Part of a small language model's weights: biases, 147M tokens.
Each number is 500 + 25 x the weight over its row's rms, rounded and kept within 0 to 999. Layers, rows and columns count from 0. Numbers have three digits each. The size before them is the row's rms in percent of the matrix's.

# layer 18 MLP down (transposed), 384x96, rms 0.0625, rows 15-87, columns 0-95
098:497524519519460514513481504488526492465500508486487522476496522495479500493439519509467548545441482502472566540497545480459498433511484485499487514490520547511487507541473511487522487484479534506463490482503480516488482505488550543485477514514510487470515491518500538497477526485502520498
106:489456518499521500480523539488497521448490470508480474489482481541523459524532494470475488519456461506549492516507515480502487505508513548480496504476489486505480516473519502505539482520507518542508504535511431517506521463556521532521477512474501485526538501502484467472509483472476546469
107:486520484508482479508514522528499528561529505511478475523508462518522474497483484518496512523446554490502555507529498491515551518453435500468531474490486468512501545522496500505511450472486486521505463515509444483492476536470482491496506516480500503499496487493501479531491475487535519540
101:520478452529466493472540504495526467485470509517535531477502517552446500484472473479489525487442450503520479481548550509468504508489494508488527536515483495540488523522482497487523528495498500504495481471485523514561492475499532493504436481515517530498489522503487491523478498531496504488
096:520509490496510551543453527516458502500441524501493492491482482520508540480473484510532493483526493512525537531478485496466509503533503476502507506452544472506506482531498476478506525494498500517497489503469488504515538552466504496448530435490557472516492488480486477510458510522525488522
102:510481496510538522408503482544481460476507508486469495481471525503492544457456523490482514498515492482515506499518478475495522494509494507510464495519484466516533488469496561516515479522526499501525483546512466531508444512517522498514536473489508541498485491488463489552480525497519509501
101:471514512521494537477482487505476517489524496526506496580486460505507506530473512483437523466465520543530514471495519472476539514466503506499544499493514464516492494499531495546496522493468478473500487487513516498502507465464496516479482544501532501440534506545501510485527469477468495490
091:512490466503492514468519489518502496541471554517513509518467539505530527497493481486510509477505516472512463514499459484512533505497487508458520497481499483492498528510529483495503469564482450600510509511529480494479471511499464479478481465500467523500525485530500495536485510534512451507
105:508474476485488534483535534545481495459535481497498502527510511486508483485507456483522466502472473492484504573489545498501466492499515496501518480518532512518462497457449484557486497485483510512543514520498490522515524502504535513519474470482530501492508490481450479505474564503487540470
122:526463449459489511547493490508495501444503528522449468481497480572518529515520536481486486533508488524523486489526492481520484506531477512493458496519535508456510547494500518500546525538489454481481486519493504504506505512544482472448486450501494496520481486502489511520504521522503488496
094:495522507525484516490468471536525452464555491471530523475491485521525501488512525483494516426468496503459483493502512490499553505546487486478531504519535499450513521476497521439497471458501478493520524491498523537492530488479516491506510506482517470486483508468544469524481514511492506540
098:540469507518482542496446486449516469512514510469529535505508483471506485510491487471481505525480484491506505481493508528454448528546495505541519513531506498475486502490520499551537485485505469469530508522473466460491504476497519457518564539495524483489510531503509523516501450529494487501
095:477514508501496525499484506495501538480463518520545505504520514523493486526499517468474513483499492554545531450521527486471546520486471529526509459509528499492531468516492510531470491522509489473517480479506479512503487531462463446444527521566480493480510498451461470496498493493501508520
080:491452479485517519471467516474497465532459509468501474501490469463523483501509505537488468486522487481543513482509518496525515548474546493524470487492495490503457477482507522508522516496504481523471541513487526471476506506481506454539486470496556476512505544508550535530552496494506510538
082:444473493517511505530503515520530454467495493544544508513490495492499484456526495481489469469494540488529470490510520503539489468497516521508505496500501491513513482479464489488504463484519480523541461523465513528442530534539465525502481536516465516516541502462517473541493470521514465492
096:447435518471440496517471510484519506541496522546493512509524481490496498457492498469479517522521523442498509514496497514547528499497496502493519489455490511499520488482520477540558533485482469489482529511496497517502510539480489495500464482490503543516483464498451541534501467495523510510
096:516519470461522523535506513503501531460512517478506477457508505564519490467468449490499512509497492479539496523507502475537523504501505504485484523500512559482522482475507477479536505555538474535558519502511456488522477447492471496487503503481516461485466451504490504482475508498519507516
098:497528488489543472528518524520518516495520475513555497510479514465515518505502522511538534577475454510493489523496511477534502463459488469509486491533498481563489474543487503475441526489465513499512495507490481503495514495506516491533460503492503501491442503448493482502523482487461497517
096:524521469473526479494452531505537514524517524487480476509523488504504520510508490485514506447508510517508516509503500475500472496504506473517539518488528473501542511500479566488490502531494473521478471493464536511493427444523480511514509469468514496498486457536434549510522513496504531499
095:507471502488514520520521472521527517525477509517513468474508503484452528524499473413453474520494545483510488515490500510469473531511471497496530499487535501509526489466512551500539490500519496504530496471464498538506497504512548543514515538466498510458518451493507475466476497503467527499
105:502489497512461477491492481503468537471433504483544507496513462504490520518483523500515490481491502470506517505489540483509485463489531438484524522500531544531540517471550489518511529523541465526467527489495504508496501550436504516487489530484503460522501455481510476526497485512513500480
110:498491516513486528496514454498503486529469450548485474531488504544458464507549497497533485486477545530471545498490497452513531503515496516514523466502495464461447496508545518459469528474531536496523495505515536471497508537502486530491523477498473513512492518529495499479487475475527497486
101:477481467501471537494502477506469520518546462511489508471518449536478498463535497459521523502515538520493503484494471501481517484492506511479498534520504491488504493497543486531470507516470504472562483543497523442529544553478478465491528477513501511486513511493506530524537494451479483486
093:494510495508515520465512476518476550498519483498483452490506506471516458471463465530466469496481503562499532539527518508503502503542528534493475477518507450498514540449496475487474498476512491523528492555513482484491493481541500476492490515475500486499515446514517517464539527504542481504
072:490495500503506470482508504505520505520501504516530479526487525480483530503498496495532464446515465520520486486513504481540498507516527506493461511544469500511533527449478539456512483511464530500504591477480472502457516507497513453522504471494492518511490492545507491554499492471446488520
106:502483501514493530540515488487510522449472493481498528473500509540513522488550531495466476505486533506516520476469500508503486531533552520512458520449499467512539477487458491501517467537538516553489511517485489483484530540501480546477498464475505494485480518458497520468494484479534512461
087:471454509500498507510490478509553453501527502494502495487493479483450487484520539457502501499518540497525487480473513494497503502461522536492537499491486475529535496485464505461487535475513528488603516527505508490549520494505480485503455478501517520512478507501485520481479531538469479516
112:512470532517502482494522473523464522480475496493526472495480475505529463524475517525479488481555459485515559475481504506508490499500527494508555499516555530506528540499473502487563469500481491482492482526508429460535519474508504499517492470472527488519508508497523473475495482534517509470
093:496473481490509490497495520509512481521513524469460485489530482505492544519510488478480525463498498530471527498474498519530472476496448530475496483488442508504473561479515522482501498529569509500525555474523521487502507493535508448528480513503486517476486504501490502454461555492499506548
103:514526477525493521531526491493466516471452524511499546519502516499513516501507480516520490493456509529515550479486482486474469495564471523497495531495463467533469507479460511471457545480490508481479468520526499510521511487490519535485507467521473506497536540500492535445523466468527481499
120:500504489534500461507536536505538508472473543512481501476502452525503515478578472483480542497492555497478518499454527532482470516472503503502498471492557518520514483540477482475512505481474489516463550494492489497512518505490497458522483493452476506488467513511517527469526511485503517477
099:527474492517518496470499490494489462469506489538510527496453495563504514489465469480485480496475517535530469519466521538473533482460508513509531471543494519466533490456502497468518504583514495531501484507507468477517452545478502492500527509502488520494521521503496514482513516496519489457
095:488484498530498546512507471453513490503516515519503535575494531543486438474503483490476493509530500492509516526502503514468500487450493512491512476486482488532509491473508479482475534522544493501531475503506506463480469503528530468439516466476518471530480473529480520467495533530529509519
109:503485479455512511561530523501460498527509496468508474517523524493505517536500509506485499514517508465508515427472471519445520514503469503506434542535460521517474496493490513506471525495500507517529488458486512480543539497540528460460473492512500530509494518485523491485525463503503507501
110:468510515462505498522491500496534503497529474518464519544467480487535480528537494533503466538465512490504484503514480564453517514508474451500487502521545486488456538515508475453520528507528477495483529479520499466502503500477492453503489502461489525530444487515534537510504523481502510513
102:529523526536488456548498487505481504504539514480476494515478524509523496487510508499500479495520554493486521503512460485499533470499471474560480544523472527516497498497492508469504465499510494505487439510508503439516507505467474497447469500512491477559518527522527494500478461555491494472
101:494536529496527516490497531485443513489471498442489514531487513508518494465473556508512484531481499444501502472499515487557548487505522517496501511521546478469517510518484509537470498505541490507502485560472487496485463501490457459509461506480532499491484522471535512509466504510477521483
099:522493512538500509529516502473493499530493482467507495523487537518529493466529500460547501487503453486513467499496508554473526465447494480492493536473489552516479517491463510497481492489461512499487492443468475485522547473469473503526527491533484526527524539497484519490482539511546498485
096:500480524475488479465508474550491446516510492463506520538451516505507497478508508504522547506448557526517471513547507505522507457509486521542477467497538520492498487470461483532512497485490507458527494487518513511525507504519445497524481496526452522499499461476556488492503487487514503493
112:510476476524511504543490513498474519482458544491504515507535537481490475491497489505462467517522551483489508486478513492473518472546438506503475508469484518527513518446531520504500493508520478486484524493476539499496483518467569483472497490517552551482515514461506472470476536507497514498
099:526524492513463500442482497516488475499513532501507473503487479508508516520509504471503506501491464562512521488492471521496524468484475505512503471481563484528490433535552498495473537523468463480506484504492523538508478491572517474521512496528459538502457484499514517501475486512498495475
108:511490513470526531486503534526485466459487518489475510490500515469487495503434480510481492491528492493476535508464517471536505482494469438527496553498488499449507505494476482502544485521546460517505528520526522501508462540500533499488477508488545504520452505503457489528515488511527525537
102:486545534511497468509524492515490519502507494483491486479570499539521528497529492464517468486480497495530500528501482456534503534501492512440495491496495528487471511462545500508494493516502474485554472533519470503492470505484535492455482529510517495533531474486431524468502491447505504495
107:507531521495481500508543514452452517486514491519491493487521470496468506503462490543529468478526469493571546498494487466504458457494494439505499543523556521550484507500495504482500478507465509505520487509511498481513468497508491497484490491502512505506470483532509492549502547530486460484
101:496485478486479508501490468472532507495528492506515447507434500517479490483486532482527483476503511480485457510514504462451501547538501554479519516508522527480510501496515479505534483450530471486488529507525490511481508552466501514463502500510531492472565532522463530466521472507498508515
101:514540540533538510511511558484502495488463545483484509475499494529572500455512461537467450484497495500446450496465528535478504506507511510498498515484480480503479517482514500482512510520539455497488461534474509498512529507490529528504468478490532484486493526504489486476533503477487526486
101:520474495493514522502493506496501490480550496461500490523451495519521497475521521459467522503539534493469466521481487512502534504486461507532518539530475488480511473456543514536500579498540507521509496456487491481519490496515506534482505440496482542473472502492450530497483505483490511490
112:473498477513460493514521448471535443540489479487512511516504511499572500517496493529522511508515504501564551544524469464497507494476477509476519481451489535467503480513482468495518539494439471470494526480508490497507493502532503547487503501529506490499522509479492491482514515516500456501
090:530512505503503464533531488474553541469526456464513502539491513521537504518503497495496537477470495485528492493489522482513523491487543467501517465506504459488514479499503496466498518482442509554490521489476463486438516476539477496493479478517508470538501549511534529516486501498498490456
111:461512509479502494506496518448568515534573503466497495512483440519501479533501476513490514513519528555509525498471455486532506474505492504465513512542480527494527475516527517536498510478489499479499489462501487456516510501509463487515481489512500464494503462499475537492519476477532463518
100:527521539451504490545514484507461512542534437517504500506499529514458453514500535541503518466453506500561496517548511466465515528471503487496523507512489504474496517456470494475456509497521532466523504493522501515521512501474513461495535467516485489491499500504498495490506505467492457519
104:482480531531487484459537498512518511507477475520454470465487514482501500537473491477457484453500499523504520494519525482486478488528517491488527497527509474531507565516569479518451505495495478477505496510524453506485492487505494513483505509553499547486452508507515507463505511494482548551
112:489510517494445481508436496527543483467439479495483507503486520528518506521524503485490552521523480534491516498505484511527507534478526488504508477463473505523496498507528513496505523548472519551518499502488515486499461485532461527501449536471500534513512495501491490468487427521472507495
088:488528496466486485546521536501525498486515487414456483537500500501506532481551519518532498453462471489514551510509459453500520527486530519486547484498495516492508507498504483479485532500497518464480543513457456491492494472502500464498490476485506485536498513510532500520487488500491498541
102:496489476435521497531546497487506493493483504528467480510486478498517476521448494462474499514491529463547502514487490513471531507529437516501487503519530503470528508511520480508459450532484534511490481515477489494561517501527475484532505501492508519553488478480494493496476498518551545476
109:525527507501506503482518465476484527518524501480509473473493535488483454500508511528500474504509509519530501542504512539477544498492519473493511511531513452487488517497477532518512479473509483515508543481547490500491504471469491510564569488487509536497427499458483480469502476501516464457
090:520553486470511489495505491566480500558479473464516472520502526478485450494532518536467462465513519472498530497505491508495512578512524485528479499494496538447511518524480472532510482454534492502487491517498492459500514505487511456489516506483471482523475520520491500480533498508497474496
089:460506514482543508519425469495494486491484506504490544490526541494510529514525536480509517476498462511492505502503514504477515469501481477504531521476487473496505534457492511496490478482490517479479526489461479493471483504512528501557531514507575531496491467567496505468508523458513514462
094:502537518535512486515468506520457516506499515543503466489535523530504506504492508484498476502499448553504513471495478460524477511447491527474524473469517520478549531530464484488446512556495482514471511487470459519497505529489494499472537518543465494528510489495459505511477513536496495497
122:517504503475498519460532523493449532476528457456493495485505549508531515512507495522536528503488484477503532533498486481492492512523515495470534503497515481553464541496451499550493534515480511512492501504427460487488540477516521524507492468479491474502489514498510445502532484474478521477
102:490550482523515480513503487511500497483520481503484545517455477476525454504485528544527497542477474521474474498486498500534511459480497482496461477460481508492503460445527545538504555500512500504486485522488495484500530520504524525493557496487499503521491476436495515508462523488548514500
083:506501517476518473499472501475497523491448482523500512498498505494484536490492543506459480513494513476498478489506458502532517523524524453494477483519485496534536526471494477528466519492470460501562478509473527519481529526516472462418551488515545535465540518500492497504513508499503499512
096:458488507525490521508508511469494517497556508482513522511463466503504457493553483555486518489533521494515481536484475489500455543474487494489485491480525471474529499505524505477537529542487485530515507476480539468517538456535512515430511515520509508500512470484492514491451501475509480480
099:539496545485519523552524458510474495469479481501504506515533506490527457493464536558509512509498502461525502468488522491487527474511534522502454498517525512503499499550463526524467505516470470486506471557517454494500471514443493469486513542487469503489501501496487475513512464476505495506
099:506479466486470536492524460489508526490506494522517531471518517502486529473559528495484503520509530535500487478506470434544495498484485542488521476502500472504475495489520523533515438501538514516511496478464524529441498458539504517513494494539487490460521503500517468526485496522506492451
096:488492525509503504485488526517488499474484503541525507483525460541528512524441544485452499486496498522535538511479495458506483488484444487526485504440505512484480561529471479516499539535476481475502501519482486464506508468520536463489506467530483494523510547522498527505489519475518500525
106:463474500548491488496487502496510476516502500506526505488479526539485483496534492502488486467523509505499514443534489533528487490511499531491500501538519529517550494515405513500451505433474459518469484481462515533489496487499519512526529442491500529493507504487513497516513512538522485483
114:444525416539492526508507504501494475501513481490511498501495509493501532493459512507522472495456514521488495476461552482482522518512490540526525508418506520515511528487491499482537491495486522535477462499508512513485489531502500500470502488482577471505502494473512491491501528544512480479
096:453504497446535541460552506463494517515494519518464489484474491526503465528511511482510459493478477495533512488488549508430512524526489465495489519498513503468534499495539455510511523474497491517455482484531526479515522514518489508520518494462520558520501492512483504490493538499483499457
108:508499474518514490526526494529498466530502466562522522489464465485511460477505457490491504472496478510526500496510539509486527538524488493493477520446525504519518525518509545492496482523537588477523522482514475536480533511461492506513517492492504500478472491461507490493488493482468444520
096:477498516484510519530514507430468484440532513488527535537476513470503515500517568488458501553484495502476497481514516545491487493493513525506497497494498493528514481463477487486501469514473494485499499503461524530467527527558498495493533512509528512467496481494478515552514499526490463455
090:510510510466511484515502488544465537451496485550536501477525519516479510500488461490481468519512504495520470521517525542499541488453541512473454508457522473518489468546469500520469460510517469512512542512539516481502512500502464460499489502512494520510519466489509490508488491523525435509
104:493487453500544473475484503521532496507543505502488523527505468495500470489552511496497522500484539448477535489499503507508508545505478494526469495508475459555512512573504494510532452485509510478540551466488525503478515481501514496482481472451499457535465498479521476490517504505493510495
# layer 18 MLP up, 384x96, rms 0.177, rows 16-87, columns 0-95
105:475502531472471495485502510531499502451509532491501462484501547488466564456506486508552461453484541505518508486512468490455524486503476521522506482527523451502492495493490513479506530534506513495507501491483528511485472504520477511525514466459502445521450521523481526530504537518527482505
101:467483545474540473485474521506521478465524514479521510510511504507491523494497482502490488536572452498531443498517509461511482498530511485550505490509459497511478481479463489462492519478477516494464505467476533520464492504529540540486478509505474557537504506476494468465505499513510508523
101:499519523530490498492445538468486495519502474487511470513488524498491558475503513510510519526539539534467489512478495469527506492495526466483489516515507497507488473459472517508536496549522511479480463504508499485496496489483520470499510576499518495480469536508488418554481484528516509486
110:513469513526481515487474478466456514492459528525455504544524463492522546533499527519469491520553523450537464516506514501520495540503520495467473513484496474478488521500498491480465507508480519519478522500529539459478559504468498470474513525514472497498475533472526478487505517518470496511
101:480503467522492462510513518516551431480511480512489537478524479491495487502455455502482522529458534484545522532497514526472548483480499516493516480497513501444473482513516457442512504518503512523466514517468529505512503524516494491485511535473535515488487512494488493460502492548494521538
101:522483475503469519468498484518547498477516484497485495457559492493453502474534468491531496522558544536472475512503458498480490460531484527489475477524485501486490525525529480513484553535518499542527486512499459498469515522547483472526506493535509483490448501526494480498493515495514486510
100:516500504464506507498480544505447557501504456479521496510490497486462547462528504503480459464531490483513453522493502529475459521494545494510474502510513489462471487492504511520504508470545504541484531471492534484488500536521515510448508526488520475519514521462505539513519504478519512449
098:481482502536533492501477537493478507511469464500475540489499505505547498480481480494524515557494500490486486530525504461522475494490530505514537461472491498473463510473509520576452492501503491506512537494524497494428464478494499521529526527500487520482466534524475493550518489493468485496
106:467514510478543514543471480491480514516494539520506480470463515533484498472504461487462465526500533500464479530523530461495475540518501551508470490507529524473558493517485482508485451496491520505532520507493518508502456498477502526514512535491476478464537521458529515491459505506502493544
094:485524517505479514505482497469523489524514505508483483494533502499473515567536484527510491473488492506487506493573519511520452484511439528512510510538491532470452507502509487532507460493490516441511501481497497489502442505515466520489530499514493528536497486519500503483534533458536519450
098:500498488497495458473462493532520462466490512515476484474468532456544509506476514522492457481501466511470475520545489553477511514509454504481528533473494479505526520507510435468508532497512484506490521552522504464489526501512499536508468512513527506517446492496507530489493516524512548522
098:497516504498461526508493461517467481526496490500492479527474488482491488470531489485465562513471543481497487522516547466475519482526460473447530475554518512466475490531473483520486541507521506512501530514482473501532457483459517512490518501486525520553509518478477510528504539519470502486
086:477518507516508493528505489521459517468481492510520491547524510487520546532526472470529553524507505509466490532514499458505486426505482484453536503505479463496521458492500509531501509508546521457527491495478479529495482496513456546473538501485508508503496469506503474497516499494512475437
092:523511508472490487519521502486511514523498533490491469494501516500522542524500498498501520508515487465475530464482488478460451500501503489456472527489499525492465468520523497508464529469511510496466519510501473444552482512520502516539551472538495482522496524486497476422538529464541486525
099:551516499523545504497486512556485502496537502491500512551496534501496462473509466462519496434504513483533506512514494546504471490525497511477472503496533501479465512526459543475466486474540527471487517502489523501515472517495478519516499496475521490512514515463518492451485448449509477486
097:482505497512509523470462498465520492471527514530517473487466494452503528536500474511462507543514499492475521514493469500458499533490491509530518495528511523500473466515509491483529516479535515499513550487463489486504485460513503457504513485507493522507502505462578518487502459556491530434
098:508475489509443528480509484481487486536480513499470475507533439476500503523527465483493461479479551502518495519504502539513449567549512458492469512508503509442497502505514490520501475529499546466500489498493511471521538497527513482507527475497490471470523498546513506523515490526489524479
096:515507490509487535520477491478533504519529499525491486484511518494509495504554492465468532504522477486474481507528441513482506504484506460514463492539544530524500489452558524512525463529509496527525475521489491504432504488486477481466515443489503475488474480499554471489472521524513483514
099:503518551489508484504534461508477505488507541507496480499517550552491475488539473518536463460555510511544518501526534518490500473462502499442481492490492520479485522535486500492508451490489473478511481504545476436481502517483467507483489539525493469479492528509493514513488473469499523510
099:498541526512520472552472509495532474559520489506542450507504550491502537515497486521502451526546477484528527505514524503484515516504463519543488460484511485465488533520489463472487512533483529517497458513474471494483476504499515518525496495470468496488442480491500490521484491498494519549
102:495490454534511499492436473504490480514488470510545504505513518505480439496538508523498491487512518497558525487527507474486455519523525504539507454491525523528499485453449527516499514468516494533485485526543510478480532481482465531458468503496481510492505475496538497546518480515509491500
106:507490450523487473496498494500497484461502527497563496483452512514550531502532519509481519490520546506507464540533478490526464513475481491540497500480471506482494494506501501521515494476484516523532473556485497471472510506506463522485464500509501459489460511495508490496516521581466462527
099:494467539495510456556458515535516503478522519522504484536521477501513536476489528496504504475485505445500513526516496496517478533510508499477513487500499500523487531509507466471495486454532585497522473489490464511465484483496470513466515485525518505472509495455531482476482524487437521524
085:512510514467519478502472473507513486473476523489509506522508489540516499494461473490464503518526537483479475505461514500486480503526483555527516524478495510510467450519527477510505512483506534478435474468512497497548499521564506492456524549513507495527470471501499532479531492554513468488
096:490538475532510515492506513514485522509503506462505506544536498487475452465528493499546524519524495494535504545500484508504467457447469501514507467543521504541468509539536490518518514503485515472493514472508491494493505458444513480499501472513483500500532485522530552476485527457469455490
102:507521511525469476509472493536463493527460497470471531498507516484444510494485489512506542486475501448497540559536521491503540500453483482465525504506498434500493513505504531497512508477458539456487525491499524542514495479519507495503535546502482507537463519501539503497466510499504497487
103:489503516516530519501566496466477465463534485502509500446477519508532520468512464524505510550493515504500501574499479460486471520532512501468475506473506486468519528498454475484481478506504496488495538503492531510507463500532505533519534527538505500480505470512449472513501467488484536514
099:495508509515536504528466501503496536484531504506541488513480502510513496424484536532507516519502479503517446491488528478515448503498516464529469483487511460495524459548474505515486531470436523512507501505480516491496530503458543532502487502479481441515513539465507500507504498478506514533
100:514467540505530562450481484494522496510498532510540449501480515534507464475491487476498561451520479507525510491484497488483504480474510471520459506535560529521496503471499511506495459483497516536524516485491514497485515484431468525486481500477507482530517528518520518498463521487489517481
097:505456469514541534468478532512460446546522485485496454505481554468501512487483493487527483549527513489501508490507486495534477504497477474516504513495477491511469524502525468485481438508508494486498532513523493504497460494489488516513518471557492499561522464477502521535498473520540519489
103:471518453473523491459524519524557530509518510504490487513492540468477488455523488514502465493555502504524541484514493516476465528498455531496512499505476450484480474548525519493508524492509473493510503485488511538483498452505506499480498526534498471477514516444539522474505465495547488499
093:475518496539532516507504495485478446538452510491509523516463530527494501481497508474506493531507512482496473516506475497530491503520513508471482478486519529510493506515508526473511469480504535512450474442560446566480483510523514514526496517503496479472458488526520482529440496506502540488
098:519476513511467493491479488511526460503527500525513522495465545530522478509484453439519536512526499483527547535501539523492505482573524517500489456520534523463500511521518491518498479515492486499502514493479522480494502449484509483480487523456489516489506474500450525508454522482504492450
106:510485486504557488511469490512479462521497537512499472461469500515477525494501505536456500502483533516463544547503521516506486490467472514552466511455529533483506499553508495502531444517488526483485459495480494513498434488531510537530505516503505474478481479500543490497489520485524493499
099:462556481498472452534457497571509496483519535566527496467471463527473520519482499479531504506525515467486503511494516501543504480508474520523529485519514515510488515503485477498457511539493482485509519479515560519503481492473506479501489502453485509489492478497526538531471493467504489475
098:511491468464523504497491464509491532485486497496488553501511502484486495488488476529517476498508547476518475493532527510499497564471532486525490528466497480530529504502481491531460474510492541490431521481545542509438521479520481518509500442542490485496484472521484515474483487491519507533
103:516476508501547493440465532541451523472494510500430468492475496505497521508512512492483532501484495532518502519490491480512520525526484507510497492483490463480529486529537491531524500513490498506478490514480469487499482482504467504440513530474542514500464486512527550528539461454514539477
105:493497507454503485526505500481514503469471484472493483453535459502465528516557511483507502528521468476518490505473515477523494517499513482471466510535532523469483497520522483549486509514481480496484532539477500485481494500518542520539532541522544532470520500544448472520527492467489483462
106:515537479470497527503480476514486539478566515511464538495490482474467495482485524474462502489484529477510467500497526486552475489489479491502516471561524490492509504485495507523474485473486497488524517560487514520484467502513505507494486519541457531527471509495530569518484504530455469500
102:510490511507506474513499520472503503472535484527527532514491487474495529515505509462514543442528494448447464475529481484504524557452489454467494541487482538521477518488440520519507497483520534544474495520518508528485501520527491543500485476488490456492478519513521493484495496486518491502
103:480512500477465456440490522485490471498493482554491495499480490489462472440551514503510479503475500512501503521488524526481522524505535509494529480506476505528509466525531508462495519461509464504520520507515485552489507512526522498484448568510526492499523504501503555530488491530458502497
096:501524481492487518460482496510511485506494466521489467512453492477499489535509465502460457552489473463502478490529517513475507501587484483530531479512484503467492507501531508527519482530495507474504543514491506538463464535459499490531514508533498484528523524477478490530496498501444492537
101:458499487514520455471484527521498500474526537508508507456543484482469523511482471534556487477464498491499496542504487478530508536514458489482459482482481510495502511491509476558520519487496532475521533514523499518496504517511482524491520508487535470441497529488489492533461455530505451480
103:496519499480502482479487495554536494512498457502486468512561527493468532501507501493468523497486508511549499488497477538494464523470502492496508481495491555491538564509484515524485506482501447524529507458542508523503508462509469507477510469492476520519465462548494517501457483494459481491
110:514493494414496530491523533483492525500478501562488514478500463483508516473500490533526495468470485459549498487522477472503492529483485484504484505549499487556462493488501500546474474510531499532465531490524518488484487471497485505480476537509494478481536527513485524544481507507459526505
099:473487548476498501453511487492501473495451499477480544476540492493486485506460504567543505474477496488521521522491545511495492497479481501449483505504534515496525523524483467447477490537481481521457470522545504482504468493527514509522541506486526508506471484532527522522516541484526499486
108:431535519525443498517498486507498490457466546472500496468501513511498518520478485494486538495498526492525483487523492521478509496510482514543495530538521516500481498479487520499509505502503498518474523529506451505472463577470480510561523512516485455505512522463496466540496486480468490520
096:509472482542535509466485524530454449526505513537503516495528489528498476494492484516516471495519508492488515494479468500466471504492496491539485536548492491497470471481476479482493497516536508519517499481474478503540526488519437510536560551481501518496489464469492494502493495472458506564
106:496513519463528474446467457546479503528484497494477502514512518489489521531533531498559524513518488487515492515502451495523484519457530498475459518537497489538525488478518487509445536492499493520551498538427483519454501492479519506506527491480470521489492484487497527495513491485480515486
106:515503508505485486468449447505457506465510512514489546445514503483493488489486516478484519520510507519524475490481554533467555553503484484511477515522524552460519510490521518547531498516497501480486530528503478476456480487509497475501560534502522500510496490520498511504477458500523465507
103:520510490491551510485490486483476519525502532493507458511521431490533526542526500510473484531504548486517461454473510511438492482480524477495492502504480500510464515532517475511522488528529440538513532512487543493498489467534502487511453492478519488487507480494503526516483494506540455493
101:466476457516478496485500502499492478547515534452518521526507542512508517507513501468482447498528501506470458504535520468509503482486482482444500488530485526514496534504566497494517471481514516470471506534519474516457489483507490512537549473485456513512508511511458535492458533487507511484
089:511508516518493530478488477477481515515463462544517462462546481531479481526459504493482499512502493515453480509485488549511455519444498497482505480539506530513462501524494517522507474514503499559479512487515517464495510538525474487555533529511541503487464508465514497459515491473487493490
110:491509515545507515457478511472510503527494498519428482474527551534494521479513511524530510468479507542503486475519470482514501527492481508479486485497505526534514524518544502470456503423462487516472513486511482479518504515510487538448465457514481508531524488480485511496504508515536531484
103:513508487477510476492497526514492477476489549484505483504531503439520480525523485491483500487505498513459517516483520478519486506504491456522509449500505516450476462514521463507533483545507515530449473519486541515531516507546510515493503465473543483554515489527497542494466514469545479472
095:496480486497458496498529478536515498484502498502482509501522549523503531472525498453499522514542477511529496505545520508499476468506527492464481543466487476544511530447514502505495482531480510532487461539507548530472515507465527492539530464505463509479460488528502508519486511469443490510
096:522480509512485495510500523544559496499515489498477504492500498487480502490486499490526505537505541572500532500431540506494498466454484513487492518465500506509446491551512528525486468503481492503516462533517524504474508468499473534463505526488487452530476526459460474504520505510506472481
096:470534513531512476534474509519522539480524473443438508495496503501511515512490481506479491539512512501564517494512509469507485537470508506470478489503488531508485534491517479531507473526485496471491531531505459508478525519511506464532557503475508505486499497456502487481459523544474474442
113:501531498473548509511489535484506488508513485506485529498496514456489522484483508458553533453489496464528521471530482482501512561495504493457485464517451457486500538489541487496481557516517523532496472524513498493495485489525473472518502522466507512516475526476537489513550495477478467493
096:474503495510484485495500471501536504508506440485481530539504490504475462509536483517448539463488510488517517512535496491501471551508508492501501490528477474518464519509515497507501431500516521443474521573518510527472504522524467452503508499511464468465517528533492499526487503487473496484
090:501471461499476502455479467497521524525483503478525456518497556547518484470540479479542504500510495523508560473471508485490508473509500484502484465456503504477498474538494474499493495442516538514519503501510506505511490528522497528529493489474468543543486493484508490499560495485518465548
097:504551499485502522501466526499519513527534493492445488507485525495489463468454521510477514502468510497497523533502488515515498513519533508528463493504464468469503507570484478550463487474489498492482538482528494530470477473458509508479495506511525462528515522558491517436529493483497496501
099:442504478528468526518499501467509500513476468522513462514514533499499515486502492459488461485495463563517464505523471487528469482512526472525509496483463493484510514489476464496473466487514503486519502500500529576499500473523483542539511519504521560485465489521528521500508541515483519466
097:479465523480501516534474464525505489504498455500495468452509510546494510520507489527503471524477524495489563517519569522468520536533511468495476501514493493482524490467501445451496510500524532505484488509509526499501501521504482518467504552453476498511497471475501486511517494474449490545
095:476520470566521508477528483522488458485498509488496505499481507459506481490513454496540439464524503479490434524501476509470503508504474554523475531529498535513485504546531474528516497494493515475506498509531529493500532480521540520506523495507481502501484477462529514509477509538494532452
101:518512499475466503502496504471481464497485513515478469565527519490499480528509504433521544471497459485514514501458515530501487493493487488483484503490477491479472497553491521512520460532493535528535544486529503481512500511524484476560478515519477490517464479498518564457490529509502523476
106:469516487504482492514504481504523496521458499483498459487487507509514459507507466554510504526488500504540491510542468495523510510458500519488499493504503488507479522472561493509484486530477498529496544553468477513483508507561488534527478527474517542488501525488427450492518498488455532516
098:526484466487504454507476515524496487502553554494495480502489498483516520513471544514443524488511541481489518510505477486469468479481500512488522462492530513491450458498549501481508435464529496503496505505517510546458505525516498541481497537546492525499515517523508471495487457484511523490
103:460489472511500501498476524497475526546484498503501514473549503471513498473533487511500482483476477512545532531502528502475480531502553522466482515479482499511449477477508514512445494528489524525511545508488538521496495462481476517507528519451547501483462505491529505515460435501501509525
096:487498519523518507511481467553509470467507522486461496493520513517515495538503468486453469518493497498479540462543520475499491543483496514509481483547468511518492540457489486531507493532510500541512489527458561486514501484513520509522439524511437513497498456521490500487467517479512506486
096:508478521527509529522474483462534415514533526511503494502521503477482507520490488563520558476468530471475519474481489488494505488480471517457509453536496502500484471532530479490458497482520536463497462531521482467514504538506518530506512508522494494503510503522487478519541484493477520507
099:522505471482531506479524467470533500477489510523493465471506505490498514490518521506519506469504518540473469509499499529527517546467476497436530507522491537501513503538484464512489537471534518485507494533569463516470486463508446533536466499498506514531503508501463503465471479503464487521